config = dict(
    d_model=384,
    activation='squared_relu',
    norm='layernorm',
    norm_place='pre',
    rope_base=34300.0,
    rope_fraction=0.5,
    attn_scale=0.125,
    parallel_block=False,
    init_std_qkv=0.0357,
    beta1=0.95,
    beta2=0.99,
    batch_tokens=262144,
    seq_len=256,
    dataset='wikipedia_en',
)
Each number is 500 + 40 x the weight over its row's rms, rounded and kept within 0 to 999. Layers, rows and columns count from 0. Numbers have three digits each. The size before them is the row's rms in percent of the matrix's.

# down: layer 8 MLP down (transposed), 1536x384, rms 0.106, rows 1372-1471, columns 0-63
# up: layer 8 MLP up, 1536x384, rms 0.127, rows 1373-1472, columns 0-63
down1372 110:516522511485442540439502525409446458515513577498497413558493535551482521474520470416471446608595512467452470523495506434531492518546513473462533464441440470503491484558524502503556481454427545
up1373 105:518474480536527483546481605488455479569550525551555485490523556498439471574489588507489587482532528424520494501456502554548443484581486532456507482486464423553503487453446548514547445493492457
down1373 109:494523580517497488528438487486445470574405383465490557568474495543508516507516472530433464452443567578498555526514456531447497509501416468537548547528503531475480480478490445511499497496516516
up1374 096:515496505591464481473548394535537444517455467446556564398523488551549495508534571517416503543526472491459523468510549578474458479457511557483437440465491481465457562469480456502518548580522469
down1374 106:547490489503449466460518489547564543543530536457473530479506501597501498481540505481522476484502481443459537524532473524514521498495505449543466479465541484428525452530469517442513488530465487
up1375 099:533486523505489556453411479475450536458468522555440476503534521494540616437488454488472465560510529487497492541553523464522528484503493519453470566452513509483540506514441428392516512561506468
down1375 099:401530536542502462445531553505516457452530513498533467487475473538542491542487517523543497559498544467543559517500505549450490492492511535517536523515567545531498487537541573438508529443477526
up1376 101:524467538431469562462478554438540471444452499518566507576510516537503499507518441440536495400484459478457487453585437523447556516584520455513466510572526537580444525543512473454528449440495450
down1376 103:540472437516458604485476457449411451509519502462494498584492534537457504445498513451410573489488496576601544548513466478502424549457560521517548514484477525536535515509491516592562503478565577
up1377 102:458434395464493462510515529488500516526549547582516415521549502471529556486487420562498512484500567471472496456547488421550512512541485579499492494481539496479548503502444550490480490500488520
down1377 103:550504497514452459483467494539453473494483489456505432516492545478465475456490488567522488498504530543491482540551532522508462540483522527410495465505518555433439537493466535484447582519484529
up1378 101:495500565518478558491489513521492479454474517516534521477533537508482492493548502429460547541479460456564499430504512521586485494490413543526562513549498476474487519499541513520569568542463558
down1378 088:485503507502516490527619515446501491518484552421513526550519414527501478447497523642545507499556555559436500467469533546502495548448502438451459513485425482488505559460438518515498417496476457
up1379 097:435473556479503508505498480491525529599481534522489533470529493473583507443544504465588527454495484524456560430507482447486489483528544467529475509457476491448457563472503439564483533478434480
down1379 097:487444472540497524535542485596458527475581485483438546481551568516529447453500518550498494560480528470470526477477524489460582463453481534444396498481490497443487498470533526494572445505467487
up1380 092:595475429455501509497555544480427509463521486495506514519520496486507527513474470433492458486491500590431475411558458542467570546594509565523525557540578439450482456557452491532575482479557506
down1380 098:522428495505509455534533552546486533490502507418477539474471471427486436573521459508456480490453506502585460481457432520514473515557492500451544441493510480438463473435507516474526428508512451
up1381 099:484500549470485505532499591506480518524446474561533540490472523476491498553471524559474408510509498522470468474571476495462425537508459559487451456499444467560490498483517484477460553534526568
down1381 099:502425461522595508468470465523575476475469499496530456485519531516496430455557441495491503490508537478501586524443513584491564456520524420504521486474470557484555509503533543542530454500529488
up1382 096:477564498483527479523431445463555498478544638465495476498514503440462517523480485534394481471555466602455467434529459535504371467508487416564521524449463560526540500493522481508470524477513471
down1382 097:516548417490519526491497491461495502541518482518571505500494489427521514456524468450539525498496462462535485570528527563594507559489594462540470572542514517554473464456416505500471464522549450
up1383 097:474464516486475475561502539527525555486449485481526542561502525479471471464522409538543509540453548512494511444508510484538466516526467529488538562560497489464516568508480346512537589524529522
down1383 106:504463544542548497497493482548452489512519505488515494531494456511415537611445488509455535469519554454492476532492486539529455425464514490466487389470530520455494506538542560506489567503537466
up1384 094:523524550475500459508540515533485556511519457530548496515504543578467441551464582466472526490522465507498518471456487479491509461465566486449502489503480469493505535448486489539524420523508556
down1384 099:522540479514511484472513487483445457543543490445412499566549543440497542469477576500493408468517500524477496499527500477426526465506434523563473480494533499446549574456511494463491474539539525
up1385 096:470490442497472559501466512500501477477496455481489486493468535443568522466536463442471539486505460451514519563540561452493550502497455485446477494548497524405508507466569534465525538507545561
down1385 091:468548485571510521547472496448491455433476507500517562464523570540508473442449438527429455482529499503498446433419485565559477464493518440402463489444500503450577533492462526474450485506589522
up1386 100:442471583485453540583412512468483513521565492480559544487548551439486529481488494496462603523543491575475477557519475446500553515510477488559554528496453506487435431450491477474517523451476492
down1386 094:527462549492514498503496445521491445513523437494514452527529542447420471493511513481600473434525492472601556483523532535454430491436499490497491536502526542493574523515441487450418453454541467
up1387 095:494537493503573455487417500525539531520457492537530525401487511463477479493453568410564527537479497441588457472526488464479509576512390439588484527484478496500506579460538468492498572560519565
down1387 099:557507518440485552485543494536497483479440455508493499537541497485497531513497506533433523551552480586410452435507477480474490516507499464480490472540503451468504542479461481496523479454540499
up1388 103:525473473444490426450545554496566522445471433528540483459497561477479520526527499515467419516441459467436448510508465446507502486538426433465445464499482506589404482467645512510519504478457524
down1388 093:489507519501533546476506527509546497546497585451490508512471506469545523520427512472531567430571522459457474508584514511502495511580466456490578478485535588475565484531430540483461526476524482
up1389 104:441504592499561436414521469507543527502483503476509443480522478539511479495515464521463516496452515545556536558523438437542533504476482456472481500522496504501552434419491581500609538510445535
down1389 105:460463436539507527461461471401430498560571545531496473439532546514463554500511550523500545481464532573511459497503478529451493497509549480497530470453481464545498451484591484459519511510447477
up1390 101:404465460422457533509403480472479448546521514501460482460559484490454517449396462461507500497583516527541540473506487498515509564503488563524468513549470451511510500505492567478494517495533482
down1390 099:538508508579516479523503514488461489513500470449497498465460441450568543521440469486440510538504447554483420479510543492528455529511395489520527510486575515410511495524491520572487507548441526
up1391 095:524493474425534559429485426433471441468538558475469493509472505499500564510524533451431550454502506557556516520500519485547483479503519516505506488515455543530490486458504522495516487511472497
down1391 098:532444569510557524527551424523544494508529541491485489476564436482505531434472510617429490478494533462422486558431558467453499544585469513428565464428566531426534501505439470502480508530489487
up1392 095:547476409528407463557438466449485437538493478489542497511490551469488557503510468496511476454561525521541464495503484440470459489538508464468566495513465562513461457536496531478519517510451508
down1392 099:503462538491437482496579549463521526469501546460506504525401513457526460449453553475485421516485524430450564495514516529439481511542560528489534501553485465461607483470529444462468448520482490
up1393 105:510541544488513422504508562512500482506517480489535466474505489545534453497572554503497518460369445436501448453496503510482496468536513496559509471513493528536425464517536499543526505529476490
down1393 102:467460451568490507522607464527488528447474530578456490543459489469510602507444533415506524537536556538455418522543512513502499513485465503551466452423478534461466511472489508527506454472483460
up1394 094:531496568512546479467484502539489475514495545538417542521519506488549487547582556514466600491550534428485479505530508513571490558509579531453501488496478456490524519504486497563542494546481523
down1394 097:560486464536495525428509539454553573468446435518464458426484483564492493561487574483525535515511410499420562493553502481485502552481496487475525496526441493536446497477506539493528503473579516
up1395 112:523493502512459486535557542462554530523555516477454460519477526483528497471538497479458503454421505462453520506501501484558546484495500382512515492522585546526561550441457489539488480516494555
down1395 110:495439511494509471453482418507521469529488454522524424509454521524459488549512427524480487486460440464524430529483548543519629423506526527474512504603457512520452488524484552473547511480490495
up1396 101:474504530467474499495422496450481451500523496468488410469464544523530528494546527532443480529551461475476527449527515441526455464503477551506483515497466478436487477495486535551444493484543558
down1396 104:469442514580512512497474536482487592530536558456480542443568417523530467470467524461562495502495448502543522494555484505536527502491564484431542501526503533478491473482524571527521442447492509
up1397 104:498532446518438489510524489504485518506463477547494508486470496547511473513504499474562488565541492504549464535511430527540556550511483486487495468574474497495440486534514462500502533522552418
down1397 101:477496414466446468519533543566521501558468525502524568513570494457485481422487532507495479485491513420574523546576544541505490519490382512502510573524530473502543534401500478592485491492474559
up1398 099:479573520555512563510513487518560522481546595499491593495516508508519473477539575513631526495455576465530483459498539505562524555536530481491524608428537475488471582445489458475457554530532485
down1398 100:475557580457466442485571479496524481423539497533509429568538451439500417503482440520468468506541456535533546485524472440489460572570451572558430442499472528518509577515524480425454517497494450
up1399 100:445495534584523587526490514544559498521538444533544480520437504528459516519459524467470500502453500463542552473527453546474471504454522585458488524577518426469411460523471525483499530472438459
down1399 103:489582533485474527524475483474569498548486472572474467502514514479476502507570390538502493451530544454402514494517519489497521440536538538507481518512491493506535510535587558476420475516466528
up1400 094:521441540486491546543540530529483544522485479528490554502424495462464472471480503554494511470468536559450539489527509510543505472559481510450544470526507553513535519559517461467498533457548495
down1400 099:459531464544482505489415522499523488479527486480522429564459490543487469470607556490516531511456519479482506398521446511484494470505528445517496554541583532602492554508503485523485482458418573
up1401 095:482514535580500509475533508519534517499475577471489496504411491464568519567474569513490460520514585481497519466522489587543544580502534573473477566515495472497480467511472589487461542505487498
down1401 100:501552506468574481492404485509513492577570489467524531458549500573468486518503490508499441468567512534469468504415478382490515499481518532541513410477487441555468458400473550521556496518440444
up1402 104:518529506516521521571479491494462505428514435539487543512502556486500495461473482563539507421455566482442523492459506575574445596549570534493442495536436516492498546508457563488470477502491487
down1402 101:545483466529489452463538461469534435493438524406528437568546452506539491516491505473522531410538522412482451555446447491493552497508472508545502467475465460566446547549490535478482539487588478
up1403 105:477486599485431487555479530474472575477555479511460523561498542477553453508463475568508581488475518549537500520472498532446494519555459521482497408443493537491540535475486504515463482519467470
down1403 101:436527513508393514519483509482462531465467494546536502535501511548533427433498511445524470490531450479498478467436459529583391416464544496502409502538483560463463411499561505464493566557466506
up1404 097:509453525507540537500522510477515544518488509512538487469516471536531445506464541457532500456545481426563426569414511544491560485593515519510487524555517474511542522493569552539534528511547445
down1404 101:528453448420491518476493482462534617536469506555504543446427518520603482469459446494574515514489541466558524495538475554469506546468542570478523490454484528529459492477545463458462503493475512
up1405 098:559463500522460496432456519515466553504507458508467534478478474518489500475466488469512477524581452486488500487486482537406437467513492474518454499591517526496563379520476482477572541466546560
down1405 104:519489523551479554494560521544590467518448502542467554517511475507401495496496568445500486543560435480515437426496478489471561482462457492485503517544473544579509526504512508398465506520491508
up1406 097:499586493547444494520454484499525483539523545454449512493525464477497563520570479464439521504532479520520498500483497417590562429518577535543479417460508446519574444530529481484465474474472540
down1406 098:527489501537523487486529548559486520537492535610507450491507479505475490496505494464501524529462497526426525463447474464494515545504448509451527531580510563463504416482504496514512513458466463
up1407 096:454443554511472479510472519466535521475528474507496513471494498589488491455493542497493484487546539556519471545509428515448494536466518494494503483493496500485466489462478522494491519457457496
down1407 103:545538498410490498470543459552505413473494477492507468495546487515512540471515445451460492508552457500472601557430480545494520517550512527508589516531571556505499515559546455542495583584427572
up1408 104:481447525458458450478482523545499553509490563478561523455492539460468523505502559582540477566480549510440531538495515502539484494488532518451485563532577476511476531530447569511534482560483542
down1408 102:551543474437533484488584517466494517464504501533465476522532512533478441550531511486401501541564479451534484545534467500561497543484546555524508527523525435585520406555472573504506515493544556
up1409 105:466539497534538419577451545453500504407479455545563484446500527498527520416505460472550505466501524524491466463563509512521485460454555496426454514487540502484473452424498486444454474558473518
down1409 098:478529529484491561436484506536503466512507555519454468503519483499496497526522511466463488513492492499602494516484492589422535579463501510515531575522527523503539467492433506483387535520508546
up1410 103:474546538479507510514507524459511451518476508539550536486465512460501499567470520504519516522459481508567505519537503533476452470513515443478501531516489566456447560469522569509592471414500509
down1410 105:505518551506488457559465461453470521511458449547477506475506469536506458485512456448545456492436501419528486517519526518521512491501520548552564457522478479478514453515487520450506485477561562
up1411 098:544519501515493582444439530485477486530520489498406537501499487523576393476476414535523454514493515493518516447516514553485521552561490491519473459529522549479490461468514521479516551515504545
down1411 099:420502544425501489522543507484479480562503543555502495465536545484505493509457453455521516425444488511500432561541504484521494503456451526448456548508482464505494471538524534480500463421495459
up1412 097:552490529499504485490499501461549520512470543485459454435526543532483596455490557510526510502477559518546521479505495541536488440478518511501523468569483485473501506511486534505522491452526515
down1412 104:596483504543580605506459480535482538504553575543503455566438520445508516524445496469522529518540478469494480491518533474426428425547499489509476474503569570507520548531506536450507496470420519
up1413 106:496491415465477521519524490530492498430535455492513446490475570503551435508444434487437498533438523500498436529466484498455472436517473538480520493460449508467550530501513504549471472491498447
down1413 103:510509505503502430414485503516559539588474572538432533433463498511461527524444513458466456523464422519536551543495502528441521456572531549527539535554468512573479462535574484523498520528498516
up1414 100:537533582516464509527463535483593473507485517556450512475573464514463462469541498518516529499510505515492460492469537565532477493539468509492464562470561502550527486505466531481511435453459497
down1414 107:494461512537503441509389472568515510472524514431510444522539466478401503534432425503548485539456536557470398556485508503449551537490473476516525407526554530590475471460426509522475528436478564
up1415 106:522513483488504492490512500449532628516426480535533490507478568577451513489484427449540434517448489515462478487453434472497442462500510500504432484539445520509446547522462459451499503557478497
down1415 102:484552488481580438480544509540427503520530546535426537537461498502471493486440547486488583442459444456456530458463484510467458463476517455509535495447447504538461497519500576491549497401471513
up1416 096:496480449581532501560511460542519498461540533514543476466444532512512461486498548563496554515476508435444426511505472537483510471504511524502485484479521427509484557557484516443468482521468541
down1416 099:484502517464474537496622493464489515462457501479569528516501396508414477498491433460482489493586502514578583546510523496504522494528448485498458582496428476440554461484501553526508563462546526
up1417 100:488584483507506460532522564454516455530454432502446497479507526490540491471504514488491557483483465545483480548499461406490435559494499530449469455475539494549559537428469487463448531564533473
down1417 101:541570531516474545457453534525503398454523510426501468501521512473483551568579448480505470549510467496525492511472523453510510495462519475471472548565471468516492520473530477503490565546474517
up1418 107:507449449493468519521594518490502531516457442525486585480532471595466507471471565504527485488436526545552470521530471521501549545445479524516562492526430455494461491511518494475459542571494470
down1418 099:498597500539501452511504463534546457539478575515486512456498535417436529490507440482487482532482492509478476450506517523489483502420410527465516480496511447520608490481399523511541533436544489
up1419 094:468465548492463442569528513508528524488441491489477483544524439520489432528416581513466569522536508513474455475538486494473450510489528472554503499478511437588573458502574460449468490471503489
down1419 098:541428458449523480525486524525527468500486541512592538430500521543554512503447484486444504474552476470498447515433511490512494499511505444503496469497486519575435533516464496521523483446474489
up1420 102:509468473433524484433436527412538447528571552541504509535497494462433575508529500518510522507484612505513531518520475446517532468523519474553527502546492459550482511491508538483518499519478495
down1420 103:507557488494462512501504482533436610517484448467574502523423440435435446594483510507515481478521472486524567481481548473522526500545480422486526484491478461568503498442499430512490489565524523
up1421 106:474475579516444503539527505506549443541416507487472487555455530468511490503503516513434551575527438532556543464520457473572559523468520558447559469500455450491516520518476480492479592523502563
down1421 093:545452504472510505509516456571439530462580519528484477530556463461513515524492479480521480461543521511417494523491487589500570491480448456505526530531534536483505492526472448501497504517537536
up1422 095:510490551459540436540496464526492499516464531513513560509505465476526511507523500477469439533482496460429548549460566467444484422484486486567539500461480452414454559514468526422538454439531496
down1422 094:580544519496539568487516539519515531484504424584504491492518529441445481455478527526415474504549477483579471472449454467520540524516469537533428558529534489500548460489519514504461496507558479
up1423 122:480497471469484534489462447450468465486456483477507527477529535460571485438510404574554524523465497484518507500517455495483542534478476541506484529394533474513447495480522488545494422517489517
down1423 102:501509499548453540538562439436508459537488462486524537504500431504448495476471501496511492424505496476487500546511535541462496526534451414533568542543524530468542484430513422493531486549537447
up1424 100:464562622499452514460496473562441507565486544513518418513461543510561488502469530455503494468514514470526536514515486449500487491521517453450566482560514506542453476538462511520479444522575509
down1424 102:502529481463518437586502537492543515579528548548484479496455435555474430549482510483534519540478402541500488458521503562467472467504504490514564519552540486511399418526469462581508516491574443
up1425 104:508480501512555503491555519457483432520449484485528448483494536488455494523511433508519598581487446498500543521510497454519468469462525488510610521489528580523529440498504501465505517405511520
down1425 103:508560499470494477398530493499470501536458549532488471496517477508526452447572614515476444530562517515505483488498463415526522454551486511490500473483544498477468538515471460466481538541532457
up1426 103:457483534490537460485504497437513487523513513517460565471577487406515443458544471461499540530507548506515487484514473512543472503518518482511520525575486532512504432417501494480501488501516570
down1426 101:460458489432535498413527568457440507530565492531472449512510547453537410466472478440462508517514523509474511501450504503480483440504469501492391517450530476480558543479545481465533576534470526
up1427 096:412524448488497540499469497535508523492481457556518485506478497359519492543557458548517526530451471490537537573492492528523505518518494434554484468531507540530521479474481430602518418468489509
down1427 098:516534486537512524494484488526422454507534460524554505481501500534484523482511444492501502515487493528543498462505515505562438488536536543519516486540470525502554478475591504469566544520472542
up1428 112:487450514536451501504527419517522435440392514598529511493451527421512523515480469541544564501524513478550507548536457502545475509500433493537478486460587581541477387466457537467551527514523514
down1428 099:483461493502491546518519561477560556580496504500522524499546488523522502490515530463568503526508505550445507496506531489527511552471518492444505470479503515385500489521455520544493488530472514
up1429 095:511487493432445507470424511453533537509485506490479532474543495495455554514483572528533486518452461524566531464531500499585558486567534516541521476515562550518512507444463508494513483441506467
down1429 088:430528476533534515482474543504519507531506506472512529536495423444495412428518501471453563479565518519486480570451561471495514574502523514439527472507521556458476470452493498540598553493503430
up1430 097:468460474492495581535565481410517450490577576562476450470473468488458510580480517514546565465550506505473548515504552535548499495540529581520549457408543541529501422498476505509443492468453520
down1430 102:511479512539482537485477531533525531467561498475455541444483480516485572561475551532527528437564509537475545586444572507479449550477541518574552496488510496477495558445521471405501503547497505
up1431 105:448521527445548538499559473511394482525448552516516531500479489421509569508472477511529494449527514585513480542487525457481449537517555508516478520542543484524457554435542522467519503510481481
down1431 104:481555464497480457473500444595552479485512474447499540423522498544573526535509467494516501456494496499511506554542493554531516524519486504565507504545485503534435524467521474545503455439490545
up1432 097:468489536477397501464444502532455449563477480515554603449492497583492548549512580541479449509543510486476602470533448475457601484481481526506521575510470430508472508463513513486539501524477489
down1432 102:477527509555445532481474496546508518425512490426433487472515464519527563454490533455486482441456445473445463518463502412528502481373524470521484507566504474469496469586460417585495515432519520
up1433 098:525519515477532512533520451468438499495484520477496603504494483431479573454486417525533493503564475416498526492453463540503538549525514530486473538444485466442458453462540523576502491482604436
down1433 100:406499492556432422510477483545493517472498562520479461425511502474453486470446521483450514457498468573574520446491489448500513475448491483572468484507452473522510504533488462435470444522461517
up1434 094:543525486437523519534486433516506513477484482462486570565478499467504539461455499447500491489489514527433436483588563523506505513555532502470511584515470501520521557474440470569494541500512595
down1434 100:470544491414539492521484512529502483540458471495483454481527422469498553493477469458498518467576600540558490439505524444541488541531525423454475461599504517550496455576507407519572495443517550
up1435 101:494532516518498499505520472453428489419528466446464506465537482465552511587528533540479486458490487519520525524532467571470505518500486493547456448469495544501504492562514460517479466519496509
down1435 101:461487508457525517534524459484549571505474483426505486470490499495457533473513528518527529582533510574471515536466459442478526472542524525419568471459432527443596498436504448528475555561512452
up1436 093:532494530553467472488491544506461661455484491530460463556587454526473507452482513388501513469477459469456409446523547494582526481457569485495435478572515507539424452522526512490457514576487512
down1436 100:441529439456429606475495496455448458530479503460445482505532480481467456459544474511509460423515513536563497536509557487457485538444462469454528519503490432481602512439461422484527508459425459
up1437 096:456522470543559443439525584490482526438488502480567522523470521552483518524523468490485546501417456433525504499447473496470493495447481465469494502433507541445509485439496521519532453449518548
down1437 101:439447481453562509496508528454502453538482483486566420541529495450452459506527589537517537481415541499486501424486557591499469523537477449540501471541540539510474491516472466520532558535446483
up1438 115:490514494526462490470495528515523456489535527523461537540488548503472535521488405492465549441534439460447454455491486559476380528601487468438496552471484486471419513520508507471540538542536520
down1438 093:384484582538515519447494500542593476492505476478480522473543474499559563515585538461520466452616443530448522550506553554552563433424533517421538524453480556499561504514476516523476545520516514
up1439 101:488502618462511593505401511495571499513533495485416512556462466474483534543522518517536547512492487505507515515481473480477468486493520510462467535531513524491563441474427452552551591519500551
down1439 100:605488541502503488487538578523521513491545503438550473527530493553470536616443517528486569522411453489436477454526488471490552552464541491459535502522501512499507499477502523518518458465446491
up1440 096:503547485472513534481500492486488431548495524530517500509521450454513519492509592542529494485505578518507554522462504466569430539538416451473496482494545532567427438564576415525527484509440474
down1440 102:487528485512486525435456559544494518510486490540532501444505526459451491506574518508506419451518527573472478514481451502506463489555521489473566466536420521511488554447436485496533552461510484
up1441 098:576506393518574554484523517559451490516406514469442520549528526522502459435458484477477513521509547498497534440462492516457448473506443529450530439547467520514437488500496538494495500495530471
down1441 098:522524553480554416469517496493497448503512511529487524509425503423494551584516496459561523503503481540566490491501514548515531500490516449530535550510439482522481489557508526521478460526439577
up1442 090:516512556492496480509585563557521477503543515460548463528483420473483495551493503449496479497504462525540486466469526521500481532414491503472516490494463587515501473554526503508488502564483548
down1442 093:523497521551493510475469510437537472425450516507482547439509477487542480495443432480557522460468504523521565468551538454486477520548499463494533442473461497465472530461478532420493460570528510
up1443 100:468584541520470484519587437481488564475547476527481461496544422517531512507581498517494467428491499492476476424442500472491468482411505576459453486423501516461527557484506480521460483479447412
down1443 098:511488555498514504524464466442524496507559485483496439488496591481461554511430472494538572468505503488511467512503522538546535447541532462541555558574435448490449479482483466435580483485601532
up1444 099:593490480513489514449531556551463483569508495459507571481534472551480477497529426435569504421418525486523474514516468463544535474522574495482469526546486538541474435516526507569529548432552536
down1444 099:475498465594458537480491551485562567478501523445526552523489424573471456480522504499533472419575465575482444503501478462523490489541529539508553537450462556551536521472513591507528475464516448
up1445 106:489504512455494455557487575466517466469529426531489529479469537510498552468517530477453507477543454483512397525478563529518459496575502464597467488509523466511423523469566534546512491427454565
down1445 101:407418477508506475481530549537443495473577538509503473495535556520471508403556560492466433481448476460445459478470487531561452448555586465426485499460506520471505559464500482574457471457483602
up1446 103:569521484541511457543466616496510507584498498424505511451528543480466562478468443529436523467508492499456525518464501514479491512510471433480486515502542565516455520519562444451481439459480478
down1446 102:532582518534470511468484564466508518522542503541552490549486474422560464504523545514470444499454506505498491537495516505468429503441547538530534547528477521525478533483573505422486517477509476
up1447 102:583513481520462577582535524465586501553510493454474492527481526502420494500448521464536418520538489476525496505527536510548516527490476499531462370439518502504589543463518520491557565538532548
down1447 101:517470530490506498479586533484448494447553503519541513506545474469434531517546510488442493530453501510490521474513411528501541455468553518482523523507512491472534467537482429498445439460393537
up1448 099:505532527600443533462533468571525528462520546550498447508531579543466513486447480522479394515525490579553458500487464470453502509570469510498512491458535449528500530472493488477480466428507562
down1448 099:519534509441519483520538452517424489540511592541519503502480524550517489574521515464477436475430475445443476503455551436483535514525515522474508468453551452452442503453497538481453510514541498
up1449 102:499481524478561458549511469519588472483615504549476483505523539523492513596491508529508472399577470544532433565500434420536486509495449513440419503583445471570417487496497474502513442561490502
down1449 100:483490451502502555457461552586472548437465444495575397461460485493528544503487550561517480518550491433525482498521472523572451554439467558571514450480474520423501583495466490521503475482491484
up1450 099:530518558519506532498530531484486518448486431483507442522502482415411466441490547479467456502517432470473516482547517436496502509497564459486551509520493518456513557516480525487538502554483450
down1450 095:567504491532479510504532423471503489533516442513566500593565481528469545525467479497510508542514508464471532445492511512540516492466477520508469521494575469579483522473585515526591457479479577
up1451 097:510421490516513441455445429536544451522552520469551461492434575538518485438531478485470535485512464586492422541464448458531446481524484485503524512578471563467455567563511473518513501457537468
down1451 098:550515529484503532389472531513507489469463488534514524496459438462543499503482557503565454523492462552489487442415469515488556533484521459492528498499470481492547530543500498554510532562461505
up1452 101:464468468489549515510462517496507551535473448527515521459470479517547488477565528540542546497478487522540551559440511474628506579559533501622527510502557529484470458587478504452501441451478504
down1452 101:508494475484543452574485476504483553534526545468439516474523524572434492377463518451484540493457525529550505520473501576477523486469490461438498517488512553557536550414507485550534522521445535
up1453 105:520535491557473507527473492496449543550505487548498451490554501512592539503491506465448518526449501425503479529523546494485599566449484525520489549525559423499557489553478470550512561508506509
down1453 107:449502465504543485513511506459482483492427502418495532455448505472541508511483506396514518488586530515605518478496446503392449529498493538522501595436522516421510509486536554428480453482541525
up1454 095:542509525517479512520527484512488445522532516498492463450431512484537519490514462446447530495438507439466408469507524512513486473481547505537520525459448440499557523445484452499560498539463530
down1454 095:530472507520448526433545501487466565449484505441512412504501499546529519467559455456445424487533526534486517443526540370466547580410457460453552547476472583459441423539448509528512517505551494
up1455 102:478541514499463491490539542412514539469478499423475450527526447517444381500407468539473449591468466499445518538513515493480484486522463437513541542466502543543583559515586515515441526472521541
down1455 101:476516503551535429463482431475588459424426526525417499465503537527495539505506458478503525534539536464527489534473525443522551509508539520554536539481514479517489468543563432493529441499532469
up1456 095:503468485487503475531474497496451529547471542458449518534457462524428481518506487456473509413505482472499518506531472564541521439513479479491455516508529533495494535513592503552531589494437463
down1456 098:476508500505541520499553457595500540442446465533510541542487470537473532509468491494528497468525541535497479437504590549479529479449515493410565557467519456497479464489468514461566413515454452
up1457 104:498521468508438439482458543521492467446564509554536467551438490561423528521497555579470554491537515453472444384494491550466458528472521552428540523524471469556449538443488474524529433484409577
down1457 103:523488534534468472502549487502407532557570579494513427523432553536495542462503441487571444465464490463541544463491541454487527473517511440504560536478494473534523492546525566525491579404441518
up1458 092:501492507522437443492544480438467500481427425500576418450518506509512470520484507410497470549499500418471480599574489478499526520519451442488530482442505469493461474526607469478569518508457486
down1458 100:508500522510457518521508501477479524459498491492539531468533436480504581543504487486565439507566520560395520537484442498451412510476395543515494498451476501593454486497481529515500523520427535
up1459 101:501481513481453550489402533477498535525516571497478562466507516504487494550491530488425538499472522564525466544528543521486411551452476474475515521487506520515493440485471436489539502527481414
down1459 103:552465516448561501566486520472504474550490534525513495469555543498473501507520433537461533565436455525451537441507407533533493530486526517476500551581487496460543476470473524527519449492498465
up1460 099:446496537425480512439431491523539525496496491487474527541449526441459459593534507483457578496493527495506529477528555421469525479491454588536466443517485472475535539454475518431544520549499533
down1460 102:537547500539508510459497516538603544482487505544485465473484513523489499475508507513558507527503493524528498573512423435539465519434518487489502490490410467531495538479534545584434467524536461
up1461 087:535565488482516525545488494512505524425443572479549520504562509536428508503490575505548544525443543509444442520488498525489538505567398528556495560532465476504474477514478490503452496440472474
down1461 095:462506497518469546456477441439480490512536515489508456514533523445497557547501524560405500524548566546426444500508468528526516469512583503436502409489514580439502504505527510494537521524482502
up1462 102:506467501475517483487466496516464555504501483471491507511452511488477482480466540640507488513592492550482499487536492501509437524488459518555525417481497397491499467503510418466476534529516521
down1462 102:514453469463411509465484512505506513510521555575432451462493574505461419485464537463458492531504470446464521477525511534478480453529509470515438445471406561529534444444484483535510495561535454
up1463 093:460510542470464474531577466514484497529499547456446462591595513468490486501542548544432519522515487499548499480533508442570519462476502563499468469518506502528450486520462481502510501528554462
down1463 098:476547454534549468492457500473525544504510480470461535417521505474517527524539529497560491474496445514521527471537505527456517467556522552447530499524473510542485506509451532522494462493507446
up1464 108:532528488482511570497516516481458447479484480478501494466545532521530493516450512446492506528495497479496461556415460528487487478540550527472478524479410495511542539526537522546450503555479528
down1464 112:487511500492550482500547523433505473537492466551470450524465530520448557497517571537535510445528473476594451527511483449432527513539513569514475592510444541523512520463447559519482508478465512
up1465 098:530562527572476496461506463493497496479471517458591528488502509571465463511465477501457454505476502481492540552459435478538445529514494485456492502458450479510464546509526506545539493464566444
down1465 106:587521514570493509501490549449469487523445418476546550467516484522509424528574501480528460542496497472442525509511544472461477594538475479546486541483540515509476517516515530530529540476518477
up1466 095:608533519435464536510539542478451418465504423473507551521483569518572457468492515500525506533612478539547508501426499544464485464498514498521537510560504456470516512488495509497489447462518478
down1466 103:576589458480480483545496482459474413437497540465550485513490481529511471478576542457442486569445418405513531545468449505500464484486528550474505455529494432432557469450524516538495437553569521
up1467 110:482488519546385461614508555489535480435517508554437470486497476489501408466496460431547494483414522529500530487502491532490473468491493477497441566480550562475523465520542461513543557530515514
down1467 111:562501478550465437578476508495547451517497546524463534492529497510466489488503490514507464481521560529499475426453490504470522538442465504496517448487520547412490572545466542496488485560439511
up1468 099:506597506554498424432426435543447555530592475533535518497487529496465416555488486457521456520565473485561520544523515507465492506514529487579461475521446446492505537575504464543504503519470501
down1468 100:427514457528499457481498545542466478569518489425481559468540468452548483544527481458473483449525553422510553460519510486485527539458527544469486487453531471471539548527466524562406590437529547
up1469 098:445546452500490514522554564507539487476515508451493466572484502537515500471518435451498494542559602527473507542475490520519471540492426442503475520569488513458466476483534528424519455517503525
down1469 104:506522477452576449490539417450521549534489502483487521472463513512519518534605492527445481573470483479519467561489542566487578561463543551546494505524507490534524425551534541552554462471484537
up1470 097:593551507444546525546499503586548498590467555498523543453514439422524401585539450465542496495494510495466484489490503495514538469510426466577472455514478534457471409470509499520482483504547500
down1470 104:574533509538498522451448483545494491516496455494502512468497576451548447494517551516470490459498571438484466571516438505513508485529481445477421475570490479525554495488527539487527498449439458
up1471 097:461535529540490544416456471477432507467533560487510484471451545472480450539520541482490559513432473485496536502450508542502494503568520541524445514548555527550459554497573510439518484539499395
down1471 102:478499509509510528470458474408476527498509496497457512527487515479529528506505585506495487513564531471521495505437521533520469541528507481542534500441513498519459514542498534455516440488526463
up1472 114:478522447530462534587475483536469435437525478520470578478470491523518515478408492477464585563454488540433474543525546583477469523513502541510450497550518460539484497492494515511487489524529515